Part of a small language model's weights.
Architecture: RMSNorm before each block, no biases in attention or MLP, untied embeddings.
Each number is 128 + 24 x the weight over its row's rms, rounded and kept within 0 to 255. Layers, rows and columns count from 0. Numbers have three digits each. The size before them is the row's rms in percent of the matrix's.

# layer 2 MLP up, 512x192, rms 0.0788, rows 309-357, columns 0-95
089:142098147103172138132125123098147118110167115136143165131145081114131151115127158085138136109133098141136113116165075143131146123111129139138120141112113135068152064128156098128128110148124110117109151146099145152072120152136127105129139126148137147104113152169122093108172129160153114164
113:084093134151145136132088114106127095080104147120091144109139156164142130157149158126137107156125090097095144104113097128095084154128151117179120126116130149145131088111125138105089131114106140145095102137096114120131122136130125132125127123133155088129109128160110134174106108133135082162
114:145115132090136138139118122099128141141095126159119121159109121109144134164098154140111112109133102095175137143129089129182114133133127127154161125145182091100137142123103146122111127150145147122089167143101118073123146121141139115085151129108174079085079137104139105127137144139136139145
099:119136125135100174126116111159126080119123143101123128094108175126105142115097102173151124159092144113170154120128130108131121109148099137180135110082103106149091147136128166128130144121103149130074138098133128180079138137128113131149158162104120091119128136135117137115136153127114138138
096:150105131145104150161142134111155144162153133119132105114095110144124131123172081149144134157117117120118149160134163144187116110109148104103174140167140125136084134118093111114138138179118139137161117123118169145141116140146112148105087131143132137107116121120096118171075129090097125134
091:118147114151115143128175137068107128181144182097114141130145157135175123145143067084178107135120132122108143144126117172110113136141149131128118108139084088096160121086148102099138121122129101127136162136126126111114147129105154121130120084151139167133126114118101114143115141161153146142
071:122116156114120145136144111117129097131170076141119145110107143132138182139140134152125131120178104129145133106083135103129150116109143126140154083136124135100103131099088182139166160148115137093117096118144127129091134165110124136091160172126086130133098141140134111124113158144142162120
093:151118127138135121118117141167172145118139147161132153124109130087116151136109136121127126160149107143135125147136192158138121161132099141130144122076130140077152095142125135113150138114203150106110116133088151124124182123136181132133095084100066144133132158092121138128123135116171092128
110:130103116163118137165157131176135114130176127143155130121153103088176140117101154131132121118119162143128119112128140151097110138155132105112135059099092082148129102110144117139128107162115120139126108110151137123114106095168183146122127136148136123152144111092093187141135161112149116117
087:136130166133133138157149159125128138141076110151151117149084105100118138113091109135147171108126144126154106139109158099127137126125111129123174106154149129121101186148088126157124138115134149126151152114124106128174153129146167090112152107115133156129147102117119132150126118141162108126
080:144113141131133131133110161135092167136098082101150102099119109124144115114112130162119146127126153083129204144111109113086130143132161098123131115120102105146127115065154117133150120097121135081085114108119126141176115111132145155107121109090176158124118129110145101123146127095115085111
114:121103140180167134100114138128128111113129090099126167106145132109156135154142127094073110146106110112088113155131097091150161118171153114146112116116132148115112136077132140136124109104135085131144167138168164145122132108136111155101075166132143133121107092143102125114094160137160111092
080:141117161147097169107160125122146105128092120137082126109085164126130133114141122120183083087084110161111155117129121077131104128152100147104111057174160107158160141094143148141153107130131117142184100154102109141138136173133116139116134133103136109095147132155133118138115116103114129147
090:145096117126156133128210157111107127151121123123161150143114116125156100169136147111142161116095109170098140145105137124133168174114100108150135119147126141152120105188144136094170137174144100105127137114134104132121118115144118131125145156100123135156124195115145150138142124120156171095
109:117140120124122154142106135130123165136130122097116157133091123121102185125109126105139117136128097107156117118121162132093103137126120146069160144132124141141152142128139145156114160131162152079128114120143114135149139080138139100130104120123129149133164160109082136122099134157093177118
105:181097150157157154146148163116138118101141141148173117132121169094144125108150094132115131074140130095116051109141184123083082093140130130148118099117101114106102127088119090091099117121141143143123084110133124119137158151132147141063120111137156145154151129129108094111161125145111129128
102:132182110114114114140114137109145172117136121159151108159146131116107150159153113103120111103134168103135164128143174118117084133123154115150110127120163105181131191153124121140114155123104199147147127162106121123119151122113163113113094070102130142128174073120092105149157104142138139149
093:139141110154151130083144128134121123117128128137121137166131126100112106129139115112106107134121097095098192161157122143128137171141145103173116145134097100126145159130114163077148121115189131082141105158102143080117155130135122123139136119111144144091109122199121134168106123131131129131
088:084118104130088123120192098167130132127092125131122145145158166124118105094121147089079113153117104160157136121138111129115143142083175104126112155141143114129150160123128143148197142170144138105141124126124135164126108133134133094123140153074092116130131124115139134144130110133124136134
091:137119122079098138130122182104128131151155126131153131106132124068144167137110100130140100147102128119144161122140158085125126128133113162093129114145128122126147090139117132128123155080150148108110150105147086157133158122125141094091139130116112171128121150178158128157146113138116155117
094:107115125164147162115064105132122124125143192110120159140148140130079108113082159130097134124113142154114115109109142134137123117134121117127111113111117115129148103133102102086097163136118148133094135144113081095134128107098171139141159126144081151129119094102110146087137112155200106139
102:095121108146107108138183125133108086117146118102126167110145108130171131140151147123120109111128131153137129123116137151146109121117137117162103088185102100130085134107167168150153098128135144153153200092140109157109118101095115114090156138136132134098134166155121148134130152107122104138
095:137167153127119135120116105162094113104109082146119112102180137119108137184089133156141131104141128148162151109103147134144178097107135131101166155098115142115133140143152122134187162168111108111114157104167141155083163127082130140163139123086156128155086152122115133178140149138170134092
075:130140139199097106120138087164120150153102114098138113142145158132099102094151151143134132137131137131126125098119128158134143121114174124155162131133129117152114160089104115186095116145142127122138133111145157118150113090140124112100125144123137089144159096080074102114158140118131126121
105:111164133131151152128161148111130129103093113121092143118132120117126145140131116140144115128123133128097115133147101083108136145090120142132093093143158141097151123144128108153159115174125148117116115098176105145139104152172100121140108091139148119157156158140123146093113119118124115094
119:103124135141126106110138137144110127120150150133145150144165176118147114062140126099119131125156132109131123135157139152147161103132116112114100076133091159144124118144122088157139081103145126102145129096162147130166121150125120138121138140137055087132180150104087151070121110101133128122
095:164162141131164144175125107160105137145123115125159122172115119105133101122164105111145140106141108135148155134141153156103118106120160130143137128115101107127131144154127141125114112131117070153147105102175132112095157127115136121137158140134111168142139149143151103137136118138204186130
095:153127105110124157148142174153072113150117127111140120165119141130109117133114119139094131151107111084137098092142149138115131134105106127119118148089059143124108149135050132167092127142183133122125116109140144124139144140127107114124157144115076130101088104124133161155132136118154117124
079:172148143165134123120107132119149155105193140120133114136149156135118119114140147114148137137117125124121154126168068130115151142093122095134147115147150165154085113091103083129118139161113079122097104080135082113156105090115084160117094162142159105153135118126125172137123134142101123142
110:065124149133143195140151114143086110142114123151126162127133091115167143124108103109172098135147157112121131151134163108122122110154181123147130120132147118069129123144095182108162110147098096116113121129140132159123106109170131101116123120056154114173131116160157114104139135124084149128
113:125147162155135160124122142156149105147126117140132092165132151145066119180123136138116092127133133137087113127121137121122143131092144114142150121143070133126158139115104152088124069134141130138110113143092160110094158075153113134148093112120135140163111119119125100129137103110170162146
103:167147161114146107128093137108154129157099142142121110105167124167162112127148113108098120135137131163179137114100134174133090107158137121149136151150110131110082175146102164153110156171163112070111193126102167169131114106132113126113140144101140162125105167106142162142122103118133144161
095:116144150125164123139156170157161160144100114104149121115116133127160145129111155133120138104128144166108150142114170155123080126126114138177130104110145110140137156146135111110194150143114146138152163076116116175141128115129149180126094114138151088145148153105133108134152113141157114133
077:118154074122090123129161116136117105128133111135112083117100154137105094081104096145108088135139122130137104143107134130143132166134111145134127116093096080080118145143118135137126149134136135101126070173129130115110150105148117135116114138144131141132142087119123116121127171174126160106
119:115139136117129167129152117156133174122129183136155123121131112114097145132107126151125113117124155131083125158144156138110136121154159146128159174138158158132132145138121117123040128146110122133088145116117099144161083124144128116116096126131147144119104117163109102139151094122090140110
068:098126115127117160132173112127119144128136167082153131129122105109161120139180114139158125113150138172110107113150114172146110130154173097137139127139103097113119083102136147114087088133109084168121112131143113150142101117130085105138138142088144152119124143136108145138163144099149156101
100:140132153099184110153096142136100179175119154120170116118116128104153134178172168133139129119142156097135142139123092104133100184105160087098159085109120170117138122136114137125149112124129152161114119111120130107105112117130137125101140063122120116156115145143087155156149153159161117152
084:136147148152109134131186125134110131129144109149134143122147133079159159111090109112143190123128107133140113119132147151138158141113100167126142128121134187142121130130097127172115128165149127098108134111117104125144127139131156088160172150123088145139083108095166090130111151150153136091
100:091120121157106114154154080132104146087160118126177173159115114124095122123111112082123115150122155131100135135126128098145111137132155167094136099098111119135098138142167106125126114161114175147097098169102117158145122154081165134154088129121072134118140105115117103141108124167150145152
098:083118095137122124118118096129125105138147149128135130122101105149146119094096183141139163086151120120140122129151113101137143188122081148108128114069133135155112116143142111121124111189145136194110116112151126098112144095118150121167128132182168103132137121118148166146110140148120126154
089:114190119098128156141155153134141150128120115157092151124117148155148113107113122114116166117114097145114113099113191120093117087127115128128132138118142135138148124193127102123130139123129105140112106116072135115159104175148090104103132159164098155153116147104160100125152104156112124140
010:125140121118199127134129113090119120103118120146105111143142121128139114130161131120143163163120132105122131122127119225129121094100172106152164107134055123099126124098142155137159092122099158115132082111092148101144123142118128118140066116144126148127135087134141102082129122121097148143
101:157097148096109119183118104172147178132109129127109087128143075080142126105067126144137147145115095159157139102136174145139112133113123153086122119090102138152147124185109119139104158118155137131091140116139141082120123118080145121122136099118140128138068143084121140132128140106135131114
091:101127134124096156154145142140119087116112112124113126134123159126123142139088113136152139092194120152115142100120144130134123115115161154124156133144180131085103136098127155136147136151113126105124165131120055123118081149108119139135105112157161123138099110111112098145133101130095151125
089:170154153161163146110117166127139160139073120162152197136123162162141103162100130100138134159126124131112103112123094119110101127123114129128126157108174131123145144123148090129085140134188146105130153128084118152123115135160141088131136150122155135132134144128159136149130134108161095109
101:137098158140117142060119084131124143139127152150153117132154162124106084123113135143141169127111165080129169096140126097152165106151153086136117086139097079136108119087129106140138138108116098118128128121102162126106133127108128128124122147081130126128135137112129128105126092130114155184
110:112109133113089181110155130098121108128098120114130119121100156113120107147114115079152122135090077115115092169146127155144079125132088153137139158137153092132126139143071113146084165097095132128155127130143096149117137134131115110133128086083123128100137125151175189125108126112131108153
064:115116153114125140085129119100133106112095124156158161132170109099107150131128101081146116189107149082115077148147129135140137137150111122166120103132129137142174135093164144123151115148117142116142098154133132167144107170141159086142109122124120125176116123136143122103109124125171137151
075:128122149108128137132163110096156119143079134102124157116139103148145091120108116098116164112117131153119091147127110152123143133091133142095120122166157123098129127142155153131155111122124132151139114152085138122089124154141118104161144143100113152137149159189129133115111167093076143147
# layer 2 MLP down (transposed), 512x192, rms 0.0253, rows 309-356, columns 0-95
091:148140120156125133102116138142144094117119103160135113121115108095180115149141151113146092127130115167096169105121128133123141120156136151157122110124104120155096102143150122104196155133132116113115137123188112100047099098122135147101119114112156127138093135101094128152149124106112152163
112:143131199127115128086086157124117131127112111107115205136124147139147136132119140149143140129152166103092113114076134139116053156154122080141165091085131113135123120139144132132123108155116111131143099161109148179128123127117108122140099093151144146113131120124129091126142115152086080128
126:165138115107149150129148161105137141143097139110123129125120108151092124132109181125120132145106099104178151109151107111141110117119104131103134134105175130124113119137122134111056097161127127100102165152148096108105110102167151130132111072111140120114076118171164140107119146143094141175
112:119122130127143101168121122161087075139140119090109116123125156135104117080139100138119140154126154133124148107140093126094138144121140123155136104120071125152123133122132123130138112108127117110159129081145142160138164156145093147167112175093109085119098161108111124211128106100157134140
093:159130136149083139118115163104122087141138148123138106134126129157127140128159119160162115133140135144123138170127163126150117109089164114103129150102185100133134144119090099109157148120076121193125146151135124111142149128123127176148106113159119109098083112050153125110129178160160114163
079:130113111138079146104117127100167133081095153149102139129154117144146176151111137119154117086127147140127139150087132148125163107152128134108137121089106118173112143145126112120151123124105161198133133087117076109104060103139116130131151150115132074116123160097149094082152122126165148118
078:156169134149164148123133141116143114140164061100128123125128101124118085142135112107111150109101095090131122119129151108191153134118155123087137106130130090102152124147124144144165136121177142146131097167113109128153101116119155154117127134167096128164156103138103132163174151160154134116
090:141147107100159071149139134078137093135113143082121161146097134092124118124147181131113111152125113127132140109140098109148101119114127160159093134159135087086112134104093132126133132165135132122131159108199147108183135117114151140157112157140130162133116142198180128089121112114085128099
107:161091130179171122139145103112136123130128089167135086119054131178143090114113152135132130105126159088128113139128130112137152115126124169131123113119121133196161150146133145178144101114116074101144127115139123088081115086158139103147161150180101115118118122141116131128149177130150160152
083:106185160133130117172125149112157142142104153172100109141106087123157131162098128116118154096145122135138153140131116164107108130135106142175181118121137091108130176121071124127103157100153113086094139095105180136118163147122120111113139099097140102108154146178126101143147126112162132116
084:127130094103161100165110179119134158157137102128139128155153102144142134132130123153118137102135139112111147093152096101116147113145153150120161123093167127169112138133171146113157127139119152111125176126134153157168114140162147203168122135107142168140115093181121079141087114123095144126
124:138085153173118092114115122141082155094098159100119145131164133066134133114139121129167119139145119114098129163116082131101149118142121117151107154136114122136158154063108169120165143136151118103152157135133163148157108111123146135145115176091141131125148115142141140121120144116160107117
088:141152181123116110139149115100150106138134119131153106096121132128108105156117139122112093148115109118110146101116123148153137133150120123135151053133157108148124139102143104131133114136134143130120085110140129132116110119141124172129121155031145120151116139182112146079112089139108151178
085:098150136101105123099109091147114121165123154138158138091104105132164126139190138124139157149152149112134129148144145126116146146175156104129118131131108146129122155077143147133098177144118181133126143166141155127119129116136118157132126137112072101113115136145078151119092140122181132133
109:151117121127147124135108123129102152145135169106116174134107143110107156164143119121113118147136103171129115132129172134080105081112120118129126144152134125172137147122154177136100079109154117097125147124122112154122113080136110058108088179176157155101170145080064132133111152149101147101
103:128139170103170136160140137109152129171122090123149148146136114127152085126092086126148084111114104118128116097147117151147125107109106135139188096128114125113131133095148086130098164162124165128126112109130160085155159139119138151113136126140109137120127127207126094091147111164096136128
103:150127144111118145142129109118161134090158100099161129086131146143142104138100129083129110109129128122173126098163120123093124100097150099136131183091174136158122178155153160090116131111106135141101181126150093162101149158109186091157113099139157141120140144101107111145147098117118090113
103:145119097145158128145120129102118117148105139052106154175143124131148100122112129154107141073143146121116164145111066149136150149111120135117108149124150154159085128142154132106103131144155183135132132142097113128068130117129113166140105126150115146115161142126141139128152149196078122130
079:163143126137127189114125148120118115142160176160125094077099101119139140132162113148129129152108124113120152104103120101147171183134153080127126125129122140103114109108109173122169111108090122084118130116150129158117103135130134145079113055162152084091148171155127156141129191105110119134
083:155118100131127119107130075128127116110130172103151143105143122116102120166128157132152152110152170123144111093173142106106153141166097120087128145124164150099169155073140123175097086115138141102095124093115138123143174142094097123105096086136153143140115095124125145143124141104116094137
104:105090117118126126110107181160123135132125147163107133080116146115145114129136133151105117080147121159153103149135139146133154163143111085126132059127082122157141090120124096122094126132111152149140156108138155074102131099101159108125158137047102137165142141132135117080127128163117155109
104:137131104176122151091096140161171174082125168103111108124162187154145121172100105110142163101117114153128108099169120101151140121135149147140133114106136115093139157135114119121103158143135129110123150136119151153127158135147162092078142134150134109114155120130134137167116084097136118104
095:139121121139153123112136076159119142120085120128144140142151142106084107134095139118158127108123125149167128151128142130123175128107170114137107133116107138106142143144128130158128158128140105107113144127119130157125134163146160145099154129173077122151148118088117174147140111151184180116
069:154110147136125119104168108140129092084097059104180145114134133151129157093159148131177129127164147078102125144141102097123102139129141154141124167118158129133141105122110164172119110151129143105150128107173149140166109155101137121147158113122105125100165079121122155116154124116122152144
101:124111128137143075083138104141126135104126119129097171158130113147145148143140165132161105128149145180128145126125119100106106128062072177142055132113157085131160136098106176136098104152109107160131129150125126119143126171151125128121169119081131136141127116044135145111123125123133145100
121:126122146125130086134122106174127103073149100140130139112137146140180131092124125124134171151132141172074156145125158142099152141140187120105111169129125139142157137116149098168181102116154135167128125095157145130149159139150072139119150150156098102162163124119079131100117132129152113085
090:101151148120163147148106104165088156156109125131141138162163164136155092148149131106122093102157103129167195136172107107077115121180126185158117125134109128114144149128139141120113124109123130091128097127137107105134108132122163114160108138113138150125129114097162142173101131110158111120
096:100163144137113146117104156163153135153149064139118104108114119138130154102140105101157155153138128094096152131105132117129158120159130114108145110136126110146141116093111174129124122091148125126133156117143119127163132111120176096132147108095115118107137166096093145152133134113111130111
076:090132116146113144095158109121132129134118120141112150131145144151086111129121137119095089098144164098075141131136152133143167127125128106166128151122109108094092127103131126081112121141128051140161126158102105184153110118105106100117157157148178127123149115077154126155129126151127120132
100:113133144122149171123164121101135136123089119119152100133114109118091092123129111143117122172112121172094108114094118126109126140172140113137123088091171113095124111109091133136182082079114129172120102169133131103118137122137132182107128131116131126155169129144135118098146109123082124137
102:109117129107138132123130122118115125126104102123110145137118131145112113149095106101106157116100081118123105144113137145130136134103120124153132191160093129132129158088128149153133151127138137118116131117128133136157126087118116160099069118129122181102143153117145142101128135107150114132
108:120115135168133125118109094114156103100070100120104126126134142100142114120097126114112162116126143124118145131136097135114100139169126134123139115149115112128117139136143113169132157118126158133138107141137175182147127117170136131089132079100133154141089131138169139183115101158164114134
099:119107118108118153135121122140165133117110157167150119112108129131144117102144169096138166149123129150120135109140120123112137132126116170139143142135095126152086102145103142131182090133115138162132179101118098122146137111115123140154078121148077098134114156153177153123114120135131083123
074:139153107134132138090096177097126121139116088090107114106139116094152137131150114155124137118140082160111120094120116116144092127157105120106103147151151139153181138160198142142148172130136147133130103131137128135142139192133099105156094078124130160180133122101129126143212142172088138146
118:095117134127124154096119066122130143125160082161130113131077103142095129121137130145156116108120139148144088115136144134124101175129167148118125128156119137133098123129122096126134119139105131140096134143110107141144120133135106129168136145109149114136109161149163086117152069113110134139
086:099112126130132136111133104109190119170115117111114105145137120102130128118067120128135101104153145105092121158107134172180108126136138124105131146130119116149120117121093126139134111123109120139101130120097162171112087152153104131116114142112152149106144141121085122125158087149162121096
090:148131107100140116143159099131142101163133123144111127130130153177153104131124145140146121168154123128131146174095103175137149140102084147101133108102124139120153134148160136133139087140148148113168119088132156187115094143093130116154122100081119117115121111210143122168152165143131127117
078:137156100130190149113139134116113114166077188102108115116129146085150105110107132103127150162120141131140162122116104149079176091167131157138194127106152119132094115136101167124110112122123130141130108154142097152130149121142113080131110075165110127150122112215127129108156115147096144108
093:161124157174112123167104096136110146125148178117144152117114142163119097119120100133120137159128118149118132135082133133105134149156145111107087077136161127141128147140153115132121099129083123115119082147106133151156095156065092154144170132147123121161157095039118127127136161145116139124
097:173106115135168133127089139139153145128150154121120147082161110115143146158119118112107162119116144084125115115144150168154147103095137144152095119154090155112091103164146125094066147144121122146119147108130135148131108146116130132111090130148070110158094128147122142121139125153138141104
098:106152132093154108129147102105154126177166159146129152158165144114153079143117174144123131168154150141098130147108153158143126092145124157125132132161174094133123127132132108121092131117095083161122084146145132096146110156135138138152145097171120138125085104156137112164139105146132107088
008:117132087094165134167134121103150153154172110134137152119114130114160134144106099129132114123178107125115182137128130140122141103109097137086075118158149099108129131157137111148165145144138120126110162129115107151102148109084115117118132157091126137095153145059105134143160142131115128135
117:095154123152131094098138109180128141135125151122142123081154132114101161128117112129134105107107118147142148115161113135138136121128096125102077137127100152122167151133166112127113177103119147168117074196084157085142164090111107140103109120112144070145073115092103138133158134138147087108
090:137132089154126120099148142131076145066133113126171125121121144103132116104127137151118138144116138108101072137133148115122090112071155096169114127095135154117152148158123140103112174136090100110121158117137116138112127124172116112151088153093105114098118134099123089072115084107097152193
092:135145130124131171128109120080186135096134188082126119097139169162116134108109142138124141162135112147135077137126123131112125140103156138142145107127145119109109102124114140113100084043106166128147162104180115083107117138141129125121120124140129149125153148095131089104109166130111114127
104:169123106117144153109079099094147154142144147124133139142132124120120114125138138120125143101118143105116108109131155124099115138115143142108126093106090128126071099091132116140143091135081098158116149124082114111149185107134113135109111131156102148147090105155101108127102142118129156150
115:123109168137110188125149073131104095143131124134137130118143133124132134142120120092129097143111121148123165129100170089079095125139090120154128138152128101086105173088119113174096078108119101146107081160112116139109158136100107125139085096144131110125138140127160163129137138105130125169
067:124112141175134077157133147128151115174109077149131119098100129114096140099129150083127138114103118128080123111134129116150116113113169123129128088137048064151140139152172112125125109132133122112114138151128097144123076112144114166104092143120111117121107145128140137096127100128145132143
# layer 2 MLP gate, 512x192, rms 0.0785, rows 310-357, columns 0-95
117:143147108118171129119135144139134152148136143116121142136101108158126154138113098141165148100136129123136102172113156185161178124094149099107155161119125135080156169120158087168174156159121159111160104095105135166149199160116117116180143134133114136134095132092170168154126092128150114098
125:100078149148134133093114113169104119110135139137122142103121127179123131120160083114118074146122126142125124097100137142110143146123146120130087067134098135161138117141106119165135100086122102117136109117153149137110161162120103143085145122116060087147137120130123139127113117116129135108
102:110109110126097109159127104140085084155143112100139095107128183097103161125137155163132120139127129108113141115168124153097104129118134153119086116106115152161089071148072141117109137122122131063104145105123151110102129135125165141125156137108143075111090118084092130095158168152115163119
094:107120114134139113121122137053128104148095150120101157136123133159156123110092131126120118142103087100129109131121133119083128102149122124116106144089112119110152172142152147143116113094116124099144132121100131034125130150122188097141126144132091152146124127142139153097121137172124141140
091:131132113134107106145144116060146097165137150125109157142148124072132137163132080105140125170118100140112133155121132171108143146136124104116128115152158101124109104131158120101135153125084094139114162123115147136143132184110102116104097086126154170105133120176117129135133145163118136111
089:134167111132149119110121147133139162105121165140123156126150145148137139138121155121112091137093139154114104127105129183133128137139143087144111113156122093131125142136141117120113147140142107125092173104061090142133132166113146130183137132103098110130115142128107178145109098109144100176
092:141135188098143153158139143158115113160094117111172149136130076123115112156152108118119137096142168114111110164062123113125104115093145145147115125129121120146112147123149098125154121152134106157133093149172129150133173068145116124178092116126109153158104081151133094132130127169122135147
095:146133102101072116129111100097121138125092120150114149120119101141145110141141088113144102145108130149164101109123116117157124129099140132167156170116085100113126119093150105150097117120086156148117153143108146149121126144076115146117156142093128121129153143139151087131087128109117115106
094:133118127121151138160109140135157136138136149115129132120145132133143114164102090134152141143138104187121102163132132150125102125123141113105079121110137156158122116157161126107079147114068161135086128157105104125119149126119185103157118137134131170137089107138130106142112146146119190139
073:100136127130104106137136094117140125164120172142094130137124165139126110160125134089156106117117103169126109092151115179149095144118133146161152150109163156114167139143121113099094141137144110160187122151165122121075135151116094136132124111164118106117134129119129130146116122146199132128
116:136089134130164129137125164151119123131135110084121140119143142124131173130164104095106088130111092130103109163131077111129122108156153117142112105125115115114127133094115148112128127123138116098153149157165147149079153073131126148142078160117149134111103099145104120092111144126154109089
079:131092118094108135115111121106092141121092076136135129158149136146162110157132128130079061144147118102083101152142130151126142069116179123152081150090138098087153140148121123117107133121134121139116135127133110105118121183125131112082117141110191102156146170121108151076080139125152133121
093:122188130080109138151110144141145159133125101151157113111125148147117115129112104132122098166107116109130121139140151134110104151137131144119135154095150156142162142098150146175122164098112135151145167155110136113111130110122123087132157087132086156116147107199141123116127076201126129109
113:143106126097103149090137174097131098103125134135148149130103137119142118130163129113163171110145155118130108117200147140090138176084135083133104098152101115155198137137117126117172126118131123120106124123126134124111124148114091104139142127151140159146154140156125140122157157137137145074
094:134099129128115084093165143117148169084102092114106112111157126110104110154080160091135110124134129135106176173163111150124183158162147173116129160106099125156160149148115143113155091075124099130130150121118126143068105138129137093134129144093135109093126139059128117153117128110164117148
102:150167096151142091140112128125153185117126152123143099122123078125097083128167120113186094122122117098124188111140126149106105150108157094117119113100149145114132151111132103071108130133152161135128101163115166127155129127117116127096101090109173137178164134125092142140121126127167122125
098:101126158101076131154151151142124140128116161128113146124101166191137090131102096137130132094151130164147083134123172109136139108093151134097129127158122130130131125136142099181093129133097113144132108100137120139130110141090136111069141157126155116164126160078167150088158146142092136099
087:089146115107081122164149149121159147161133138101116111135126161101109126127109129140123130115143087143131153134145119112153132160115128110143132120153132100184094112124153151079190185185135161147131137165132113129128116170120128115126108125093084117108139119153134155183118110132148142102
090:114113084127138137121108140127148109113110092121158090114148109113115139095131150137094132099143134142158148082127146121129124175154144104121143135158103138112101146127139113140099115141112148135097159091113126079117109157111090175144163174190150101125086148121129160153133095111132091140
088:134140142122109069147188106142113125117137092132127154141100102160132144171160128130149128125105101111161150135150117121106082119133118153134130153113090153108135143146098178138115128106123096160122125129142187145111176130148118093089117116139179092082117112174099116153125133088129124140
107:124132127143108123133161130128111111126135131095130177089156122149159133116139135132112125128151126162115134120137142146157117114142122102158134048179134124156087112124171143111134125127121151117148190109125099133086121100106071134087173146115155127096138159154127175107149149116127126122
096:129136119119152099126110116150085153132138132096124129110123133124137120193137094148130109158167139134144128176141140143156120124145090123106120114119080159144137139137145162131154151109117108154116082129155122132128164085109155108159154114098143166137128100147130111149147164141143140092
075:147118115130097092132134149093105114142129122111170148096129151129154118156168111117105075150106153090108128119179121106120111102130141116140079090152144087128132092183111129069143143079117170148134145099144090105137101121119119143097108126077182111165115154135115122134146133128125119114
104:103130097110148116111160138125142151108154133129129138104094154143126114154128177117129134157095142127117146067091124136143090121143141182137141123159130083085096120101078137107109099119106103088116148101102164123129152151129142117119111090112121111138137134076173197127120133149116130165
113:085123160153118089117140126135100136128148091140134163102114156129120139112161054101152114146115161113106104146142159090101130122138160100110112102134101099144110136157110125171137076100124130156190121106123144165139141133087133147105159136108095131169161106124115130118092094104096133085
098:130116089135105117144144141119121136090117155141136130112095128153179112105115157145124144130143129118121070134110133134117133124093140121097124118116198084164133129136116129117151099114115145132144117129079153134128154141107159112101138117137121121147144155142107143183110083127149111195
096:119137150167110123107118130092149120102110164150097152102134153118121135117170138131118165124113148140136145117174146097161120155142130129155117099141168113143156109153155166112158103114097138091117148094113127115144127127119113119133121145141164072151164146135154099083173126124068133104
082:137135132144140139129170131151098153199098137121091160134129147107145106147136117105134146149124122102119151094121132111109114149146119127117155095115146110179130134126124128132103127137150117123124129176158118109127104127128137122113158137101113171117106098099120110093161096116166160153
106:134145129098132113124149178166130154104090111153119100105148160124116101128143131136117097149114089167158112131114116155097119128120098127178120130107176153112146117163096110092133118127177141157156132123137144116156127122111135099118130152134110148157133162163137130138131112127133107099
113:123143176109151142137145140122100118101077140119147136113114131152089129163158123157145128088126109189106122120159154110096135115113163143119145079100121094126141120205128161132128115111133098139125122120112123131126130127096128107130176124112114109193063147133131120123141104128125158120
102:100148147100106112080109122118122165120151154103092098108121164134146150120145093127133119145117171094171168110078113152157107129118143137087148140119145146099096139117104176127106136093099117111113120083128107158101174104140172111106134127120158117122116119122152139115106111141130143149
095:144163118111145099156157174126151155120111118117124149134148123117137142137145150133118123120135078130083080127095140123133120144122154107139089097138165080096171128119113118142189169111118135158111153127102108154149109147141127113183114120155146127159136139128109159140143131114146126117
081:118136174120095141126166165113168109161119157142152143099094121151137157155153152105143139122146128132151171138136128116107132117142152114089123118147179100067133123141143157146148129117143133145148124141125126148141118110093170069136115145130149137098121090200122134126113110135160097118
120:161102131173148116183121151165148133137081094101112145146124144157135114102089090106141123155165137161142130116128088092121163134110106140132083077101103110145135125147108154140135077129117127138187110124158159124101168134143125120110137146083151154118120120099132132124090180108140113151
070:122126093146093089132144158144114105134114084152132137153143128128074081158114125152098094147108088086148126136123123114100131157091132156138133135145126092125143147129145126098128167111139160121108181120128122129110169157114109163111151110115105078113162108136143102128081140109066129150
094:155129117176086102079159161161104084159118152117100117129173144130109124120130141157134120118124130102159120158126134155142154114110131140171087130123109100140171169155141141126099117123135133109165122081087133143144162131120122142146126158128140119134125181118154091162115115041122119109
082:133069111161139148102088124133146130119122093118120161133112109156093109132156150135135168133140152141115139149139113074171126144102118124100073131120145102121121085111145130113128133121096113121127115115132153114114113116105125125068122133175167103093150132110112158089141128100120106125
095:150114137143121099099138087112109097074099134113128130102140124121141135138119138138092099111145130138142133128116111088096099122111138121145095052151119109105135122135115112155118102140134154146139149095113170161117121123082096129135118158111146133126115114137150107140156170138135121140
108:150124131118094128104111123157123155142121109146135141129111158089116124095115120127129132130154093104125097163109131088168161126130075175154120144120135076109146119152118148125149129115139107148154142106109118130111136104117152120104122165115159124098151143133155142114125165074120138123
089:112134090154124117129108137118125116114100098113119112134095120103140132058152158147127111152107155144085127104153148141124101086132158160120108142122151120119181121109065161128106070146107129164128148099175145054119137102100139176129118119130162080108168140093089114141120159130101110118
010:135152119105136139096087132099186131134154122135156140124150109129152101070097153123117151139111151113130100105115151153128124091111107102125091073101158164138122157096099098162132077111116100079133129077105135190096120165125111116161130129096087119133160105130121128139141130129158152135
107:136086121116115125163154115201118112109144152110140088105133142095115164149060140141096128087153091138154134129128153127136126142108101141101088156119142152143168136189085132190096172131130178143069087144140179130137114105110124130090144141123137133164086129087147132133122153128117143120
087:132092116113125107134119140157102112132151114116142118124124145081147137148122103143160133131186153156161120101125154125111144111122164101127130103141094120150086128131169185106151102114104107141098145088167124133096114103093144172132107123096176144106106110141124128121141146105149134118
098:119162130138188157114136117101134150120132127116132180090150142168116133187130102122121117139121126132136111100138144160171147128121153139132123167150104094123138112130141160127152172111119083139109149140137139127095144161068116102093126118116132123172096119133124178124129134149136147139
103:124118152114108136100159154113130132099144149153131100122139121119123143165145116147105149146099095142101149115069108168119086135151153110113152127103126171118112161118125127132147146104132163148134109147132136144134152096146141089143140146122129149119118128153136108126116120154080132101
104:143098128121115127145146098129100114176131106140090090125133128126141188144151112103116148131095074168098122122118130152103114127138133135130152161147127122080109167128079139122123136095109129132146123145123064102116145158112102092135125117103147144127144094130123122130126117104160089169
074:107144104102148107070126114083147106100136121146097133126144106134141118152140128116157086135127110111124151163144117166153146180131097127167138159153141141094152093126155126149153120124114135109108111132128141135131119183149125126129088157087100137155118202116157159135118114098112128145
084:139163111121157144111168123131153157144131133116133124130158106110148129166115146122114105152134131111117166137092120182130098099171129167151094138127119083141122140107116149118133131087085133133094087085161116156146140164133096093100117089083149074107120140111096137116127147145169156151